Weights of a small GPT-style language model, trained from scratch on English Wikipedia.
Architecture: RMSNorm before each block, learned positions, no biases in attention or MLP.
Training: a variant of Muon for these matrices, 90M tokens, 7888 steps.
Each number is 500 + 25 x the weight over its row's rms, rounded and kept within 0 to 999. Layers, rows and columns count from 0. Numbers have three digits each. The size before them is the row's rms in percent of the matrix's.

# layer 6 MLP gate, 320x96, rms 0.258, rows 0-67, columns 0-95
101:506500484471501484512452509496472493509518499522489473462456540467538493476532527503523455499537473508504523545462501547505505451531482558480458503477537521484515511500477528480495478497485504480498515530496538499544507534479482495535488546515475509515503512494532500500520490474496557523
095:498496489479509496487521545490530478507492531509492519499506501510499510507479547491478544488514526498495524499500531449511528545533472505496515512505525521510526458478511583493504523501533485519504465492534536486473491510567411527522507501484499485494533493495494516510490488525546485521
085:536552507489491462478519529483537553520523470504438533533477513498517481473468533460528502462504507485542462524508499510483488525501491513510505559493506498500488490462487540509497497470539491487483512527487481494491504538530481496505479531468521495495445477519545475513512500510519544494
096:478545504478537469551518550514556521493475555482502528502475525515504509511469483505517528469550463512444464481516471519499495487508481496473503514491531487503509499466484539453467474516491508452492496508503474534488475529523531482472532495514477489524506523515463496525480475487514484498
102:521496460519472544479448499534524517488470496516504503516548457499528480506529532549509488481527500457475511495496506521487489514495487507491482535542485475534487495473489499519492546500490479492529510515514514476474504553514446489512462483463531528488503526499458471511448508528448509495
101:502483510490522507485456467521534483494512505478495471456499553486455462536470518508561510449457535526494548497509479551491492474516515509504492522481473502481503471510494541516507513475515480520506485498480529485495490526501518486462474503465519481474546472517512486498477500558502531465
096:532538471513503528531519445517495489539457535504534494544482484544499485519500534486490496509477519475527511496520522528503506517512481501485505539503483479490528503554506521494531460480509506477470489465494511505519499522511541492563485499501548457506502555489479508428483485514512503485
099:453492479472511501497487468496510503510500511548480497472509500479490532485490530488510502459464460501504496537467510523500521500530508508509533554477483522473482457516490475500510489520460506554520476472513457500510520533497447439456518504527488482471506449446492474513500521466487514485
102:522475533469502510489507514507456512460497503524552476494482528495498527499500467497481515486494502526505486520468567504451497482546485531474531488508533509496489576480474528512477502518500494510479501487506508489506503497466476469506519548463517481472517528487575493476502534537526499475
098:504507475468552494552516520461552538501501515423481555468530509523514530501492483531536491492527524507491500485469489514467497503538494510474515515503500523506485518479505478530522484481495504509473458558546496507536516482519544502501517515487517506521479508492482511564483521514507494504
103:474477525522498495512505490511554520532515469524486482526497491524496482492494527533489506480457523502466537534465526497484462502502514498491496517498556459486528462529469494459530438417515539503504504484489503560516467495471505519527489531530496494503503494520507483502537482497505489486
099:504470501508505508491504511466542447508498490501479520523524434480460551526501494519551493491508508460559506509500469490493482463483516491500524543491520508479497517500511483515468528510526508515464504497530508484482469472510549501498486546517510492518458550511506525542466488462500484546
089:476477472532476486501504491511526546495455520490542472477504481516517515483447520507503483536490505466488516505530501496489546462509507478472489500460493514476510519461541464456484523512461522468512466494542524468503516499512497505525489474543560510549502540496514483522484533526529502511
094:522531540550485498449508497478510496505527512485485496521506461494514488479516540519471506490507508481508484502525477506493458496501505522510536507481499489455480560506498485491497511512504529502485434482497508500515492507485474526572537529517524434532527448513505499530463471546483492512
102:484491538506484506526512501494489566505449512451520501474500539466494508505459496502522514476493533504446493473511490537505508496504515521470485523489518517516512493486506513503493492499487517525453520561475513433498527502527491474520526549489513521499507476491468501518526488521450528434
096:502533515467462476449502468493510555533498510486475504491465480556509501483503501541519505508495531503499486496467444465516523502487492442574477482516482506477498518495502483498501515508513524539513464495509473511463502541499534491497463466515529508504504514447468492461521488487501485528
092:536554506527482525500465472507492461492430490516526504502505467517490503539486493565513527536487526477460523497500509525527503454509507489484516474484502482494502516522492475492479507496489485487472483461515495520547521531513527542475489541513515517506481473483496501474487565490491486562
096:511442513536532511520464506544532518513457501496517459504526525546510479514545521500506476472506552556502532503494500492498490483485518484485471542456513480496485490486508439479491518496515486498509508512489449509506458525488494504500503533528517521479510460563490532487523527477497501486
102:559503502522537497537499500491514469486464545461498497464497506496499497509490512542488483508473485498514471498491474495510515438477474524477540476492514484460499483485480471505476484553533513520511488533480484529463507540478504531490470525519504494547501478486477513498518492503475554575
104:546514513484487500464519455461535515495480452471482481491483511498501472513510447501503508530476530513514532485445490464456493456500489501482460484499505462504486440525489509496499494477474480537535522474541507498456543509512503538522503522532516510518524469488471489511470515498529508533
097:495478478478521441524495476456530535477469519489476508509501491469519503522463476559560497527467479476522533497551476503490493492451515485491533524472480495510547497492485490492457495488512516472494528521501538488528492497474483486495511507473514479476454501462483500470454482527512470515
107:536501473502509550496522478460513491518499503479494484493494528472507495484495508536510525504465519483484501501472463521510456463540539533507546519495475521523480460535501501476511490503528476510481505497487477507440533504533424524525500491495496537522523474490494472490525549542524523461
097:494480516485525547501461526483480500507477495488525475509520470511555506521508439492503517506492531532473511517490486481502471466508536505479536435487493478492509476560553492468502463516523453476487487485474529462469486511508459470518513509490481496518556465478514497513508519481510502487
095:504495514481508497492482486452477488515502495472520553498457508518486513546443512498477495522482487516497485510482501500459554498466503455527453516522558508517538546529576492520501466466524489472501510501510504532488473484475501503503520517493477500525495534526544513471521513486485512516
106:478479528534533495504518488552498552500486548506526521524494557474512496507495472500493490498525486492541518484495481548514478464483510537512469477489473526518504516556506526497516477528471496506513491519488478519493496486525531516498418480499530545518499515522480512510464542465487499537
102:484484467496486508532488535467489512498524530501497468479489553494504472513458517518507470506487507495501498531508517538521504528505481518507501523436515488464517534545530524434497491514495466524514510488485504507496554520498466434520516478467509466519508480482502493493553493522561514506
097:515500521464527479523507514481520495495536481528475470489508523515521481479518547494534436537510501519488514518492537498474506513506520451470477479484478506502487456522500507519518486499540557548489508477531485473488539506492449512477509521473521553502498489469518482459492491445520516530
088:525510519464474497449523486508486499501432459473515512522489418500511474478531546515488500460530508520473530489481489495512530486512502515499528470544447506501487491513489504480511504504504535521494530535508495505526481461511479528549502525525514471502542503468484498531507515475517516461
106:547503431527501527491489496474544450557535523490486539504493479493504487451506528470495482521546487519492502474494482507510517492463513505480496514522539491499507484527585518488503493477500529496512485508512500498518508507495467510536516528504488485495531494483466461510461536505467538523
096:496474548544526466513506550531500498506480553499451486502539501493536529510462490519475491507503481503474514529500506473501507509481542495472499518480521507505543512516549475489518478488488481547540446534500484488461474501499520529501505490532471526504518553506459526470487515467521516483
098:554506514561432505485494537512493495511507577502548472509497507478502495486493495472532514488506490465536504485466516482519510490516505527488472478477504464528465461507536483513531515526530511487494494442504473486480502498481499514502544534507523526486475456512510517462518489501485514464
101:488453484478473486480544498492542535474513496509452516510518503492574512533465491528502473522534507465505507508533485531499491515514502488471492509502500492540475507515493522523499509485524522485523527550492522501515551537501452507495473505511522469507475549470462489454493505491515523442
104:509466522495486586491485511510534518464480511494507467455503496534499510504470477540499533477468515482497507490491535492475436487444483467546493540492498502519522484505521517518468523558505522498467497498483522481473524530493528511493484532531464507472464523479500497503512497530494522488
107:498507481520474465534504468507502477506522509501530510492550511533499467498464491520510489480525493489492457513513460477497508517450495557515524507459501526492557521477476532530525453495502520494538443504482470500497485537505520461495469500471498501513456462531500486502474493478489561503
103:464513522506510461499488531479440522524483532497538456497497518520512537509536507469515496477460492526516504503522484515508473469533462504474537504535458569495508535517510495502475514549508516526504506533495478504531480504473496523482536518542491492492500513477493539552514479482455498520
092:473512485472487494487503511555497484543493531498459525509515568448505516466469496515479528478526521514555515497562515471504529531497481494515516508479514496511492521508487515484528469526512496520533470492510546499505481521467517517480526505476519482529444465490505473490461482455477492493
096:547493504527521526533544485518502492511533458517516485487532513503465490505511480474474525516513509503499503503529491451426519497512478504494525519472503434511517528514549455500521508494497516475502475511473476543539449522491479470526488522527524538521507458507490488477490488526511476530
103:492467519520458512510497496516475470517486464518529522526556524519555523511544484482497494496496525510508517488498440485477486511503482476525530511490542464520516500548480510490499499489497480507473453458536514489519504547531522482514524534561489506448488465503491508506504471455484498484
098:511444489527534491522473493512534529530477584490532512521506538495483473492510522503522493500509472541464473484497504489479493533501449488446494445444493484483509505481461483477508470491473492500541508514515506465505501519508492517494523510479488521499488464519513475486505498440509480474
100:500503541477523508509516451502506497511508506508521464511451522502533522507476509465499483529495479518477496523460506508457489481475505534469452537466504502544443466484499495486512519523490463527555482513504494489498513536542538460541477480501503505431484493496515526469476507504513494477
100:493483534529483524475482490471527489540475450495503497542502512512483459478479488536500510521496497536494476521516518493437515505532502498465450477481503475528482507490460497524510525510469513512513503476466505488466503503480539511492450533518497460503539553533484476512482528523523484439
104:487514465496495488510489484498477506541515497494543508508534508484471486492494478518474468512453469513521484487454481484507490472504451488493537478521515514519516467560465522536496497485491496485473491456462517545473572517533480517470511510541522495529480474517479495532480534520482545489
097:497473492518493503454485546496524466495515480472506498526540501507543478509483498467514509507509478494476490512491529482526482473541495455475478505464536457493490526530512482505448481520521467517451500474517526494483470516508507436476523530527473504502501440484524448495472498473500522469
097:499463517490500515464485490515548514464506508508479520502512511561499503491507517508518489467478439532471521486511551517467475517497482517489561509468517506545474512528499482504461482521512478523509451498526516522547471504498523475495497484490489546495474487546508448523520505501530464480
099:458495552477508492511459488538542519465521531507511446472527518462471536506447479524539506497517495532509488461516521513480494492484491495491555500505540479499469547528513471486497503532507485569454503470504506507512489497504476438523508531500489511494512510488497487497472497480498496503
106:475512475501444527532495456517510495504502461500536509566488468492498501501505480515547494495501504482507490520499499489501518500507521525505550469496534528473507490499474516476520496494496551457512472471527473480515461513500506458542520480492491456506494493498408517534462493493504474525
095:498524519515523521469495557486542480488519486516521494528487454458531468465513543514472483477553514524504480509471488513539503482518504522487477479471499505492508493470479525484491471473472490454470504501471460477495498555508523480524458541514520453541500476518512512479467513497536485500
095:438468524542535503504537492461542518508533507476469491473501501512497514515510530491498449485492518486457465516503504476551510477489473509483469489482518503465501485500508510523459495473506515516510494540433459486523546510542495490489483533521516496490531499499501501444531508506534465501
086:536523531518479527464507522523515489508493502499472550468535536540513496516473516477504518465522486500466513498497511516461465482501497510512477511540504436450514492495480508471475482504503467468508484514514457554512515517538495514503522511491472520433489463481539527517490475459483483489
092:516486508494486506514566530509502478494496482487504459467481465479499469501506495499527536487509507517481524528502514514503535473479483451472524519518506486445500561474446531473504538500525499513495444506505515503461509516510484507553517492522527458520501506497543545506496495473536480541
104:517476465517472483450512474492536495470469526494504513504526509482488509447551532523535490463510554473464517536518503490503515490517471526505479463473516507535512541510478458494482508475520535492467501475521505511495502492519493496484487521523508464492531535478511448519538558513526520487
098:478507496454542495495500485503506451500493522485533548532531552463494495495456475473480502459502529520492489524500506488495492538491518546531536494493470532504528443487525518497500502484533465519506501516485521466491525461515448503510466498466474529536506479520477518455476479505467511486
099:456477489523492442462500488513492488463558514435500451536498513516483505491501498501508500548513556504496498534431486504491491520477489484480458510498526506535457505512473503491495493527524487499518472487517499468493533488541499493523500495488482493559502509477493518486453472494516502536
115:443493528513502470492502484513484523553482535462547484473525497524472486473483515493555506467461499473462479465491495502472523472501526499521519528503491492502536516505521471536524443493489475536495478497459487462520461507487501538513481478523499486485462521482489516505506513508554467527
100:471502469493481527548487459512490544462480526444522498477541518491518473457511507512525539516459509498509480519476503496479476489519482527556479516494460508478473492504489496491519531496493483480513453466481500445490495490521502459489482524481452514502501528505505512522530503486524479569
093:470522471509495512505533474490502514450489470496542526505507526484499491474514522489512465497488543472478458502466488494491519504456454498531488543493529554504517470470510540501507459471526546497486501476491505480546509532515463502546495528470525442521519541515480481495488529515500502509
109:495496541491503490516468470493484465488483548466506522480502517508529530518506485558527515503524455514531477497451486516495506513497490518505483529483471524508502444517507524462496474516512526517479522529511506413491463529525519516484542506475480468499515487521480470447496515526531484503
099:544500519515519501482514466465487468537442547457510507540488514547513505518467475489453474502505513477481511535511479541502515469504441540476496468476519492481495490507457508533515493516481511453514515517479476526474459495482468490496520506533515507456531482478478485521502501534496518500
091:459516489478514550492521483490509526485493543501459533515474478497531491446560517482481477463507466518509469475491498527477532471503520497494440520516480495485506488462506456471455492486497533498509497486480498455519466503483477488498547486536476492514504509541506528473506558497493486521
106:514528493478492468519556524463523504533490452557478493518501481491486544493471516527481524478518541507506483471525480482469497520487476486542505497511504493465533494491488517476511519519542517460521476511487516497512449460477502497496514516453516455532542480511460509535454506497509469515
095:529482485502502494506483513511526526518512501467506531492484509539519479484474538464544465501473502461476481470546541509545473504495496502534481522486474495513489486560500443494512555490524477488497488501514502467506498486524527437506497514523500495504556492546492508478507487493516456552
095:488491466495500520490510520479490483514480532476507515529489470529490470499503487496511526521486474515517542546502477488507459513505524486478485526527475537508536536476557505508523492518474518522489465502501490457460499443558498465498470479510528490468473546558471457519509494476484506529
093:520509503488552491502505527491486473520486524505470517503519555553491504465502504473473498466455528524471467534562491503482493504493500452480497484473484523545532551515522501539504460498502508495520494508542509475514506490471479494491444475480531499466496459490503545490500495496473472534
099:548531506500458460524479527435506499503480504518495538544467492500462507514494492484454499461536481474509528485510482499542521528487525555468486475484477502470491476545492487510494538521522466521525485479466533486488514493527486497531485504499494495484542510527447476481494496486529529488
101:442494498494502551491479468485514448452491510533511488535520528454508508508465486538508483475525518508494531508480483498489515500510508459545489495503530491486484484502507539515472525462508517459464495505490529500495482559488454515487466496510452512496463507458485454478451500502504519506
106:510473484475440517465488481478523497485511441489501509490527517497472500491476532519486481506502491476516466512516520503474480489520477510489490551455489473530438518490456502464453505537525530513495527518508516487508440510497519504444520531505492527496487500545494471479503531521530538514
092:473476533501521494483527473521498512482476467491486525507461459504473487489525486466472451509489476543486512474497457514536507483483472525466535502496550481484515477495525486592513520492510507504517502534502516462486501495520467544526498503526515466475513495495504481480490487476472524562
096:520515502500469505510512459506454494474485547482505529494516512504490493449487537452497524478489513478486491524508556512517498519498502517526471533530470456512494472513519524487516481547471494494481482456489456517468515525556466488479478490500486509487465534557479466529471543491499502511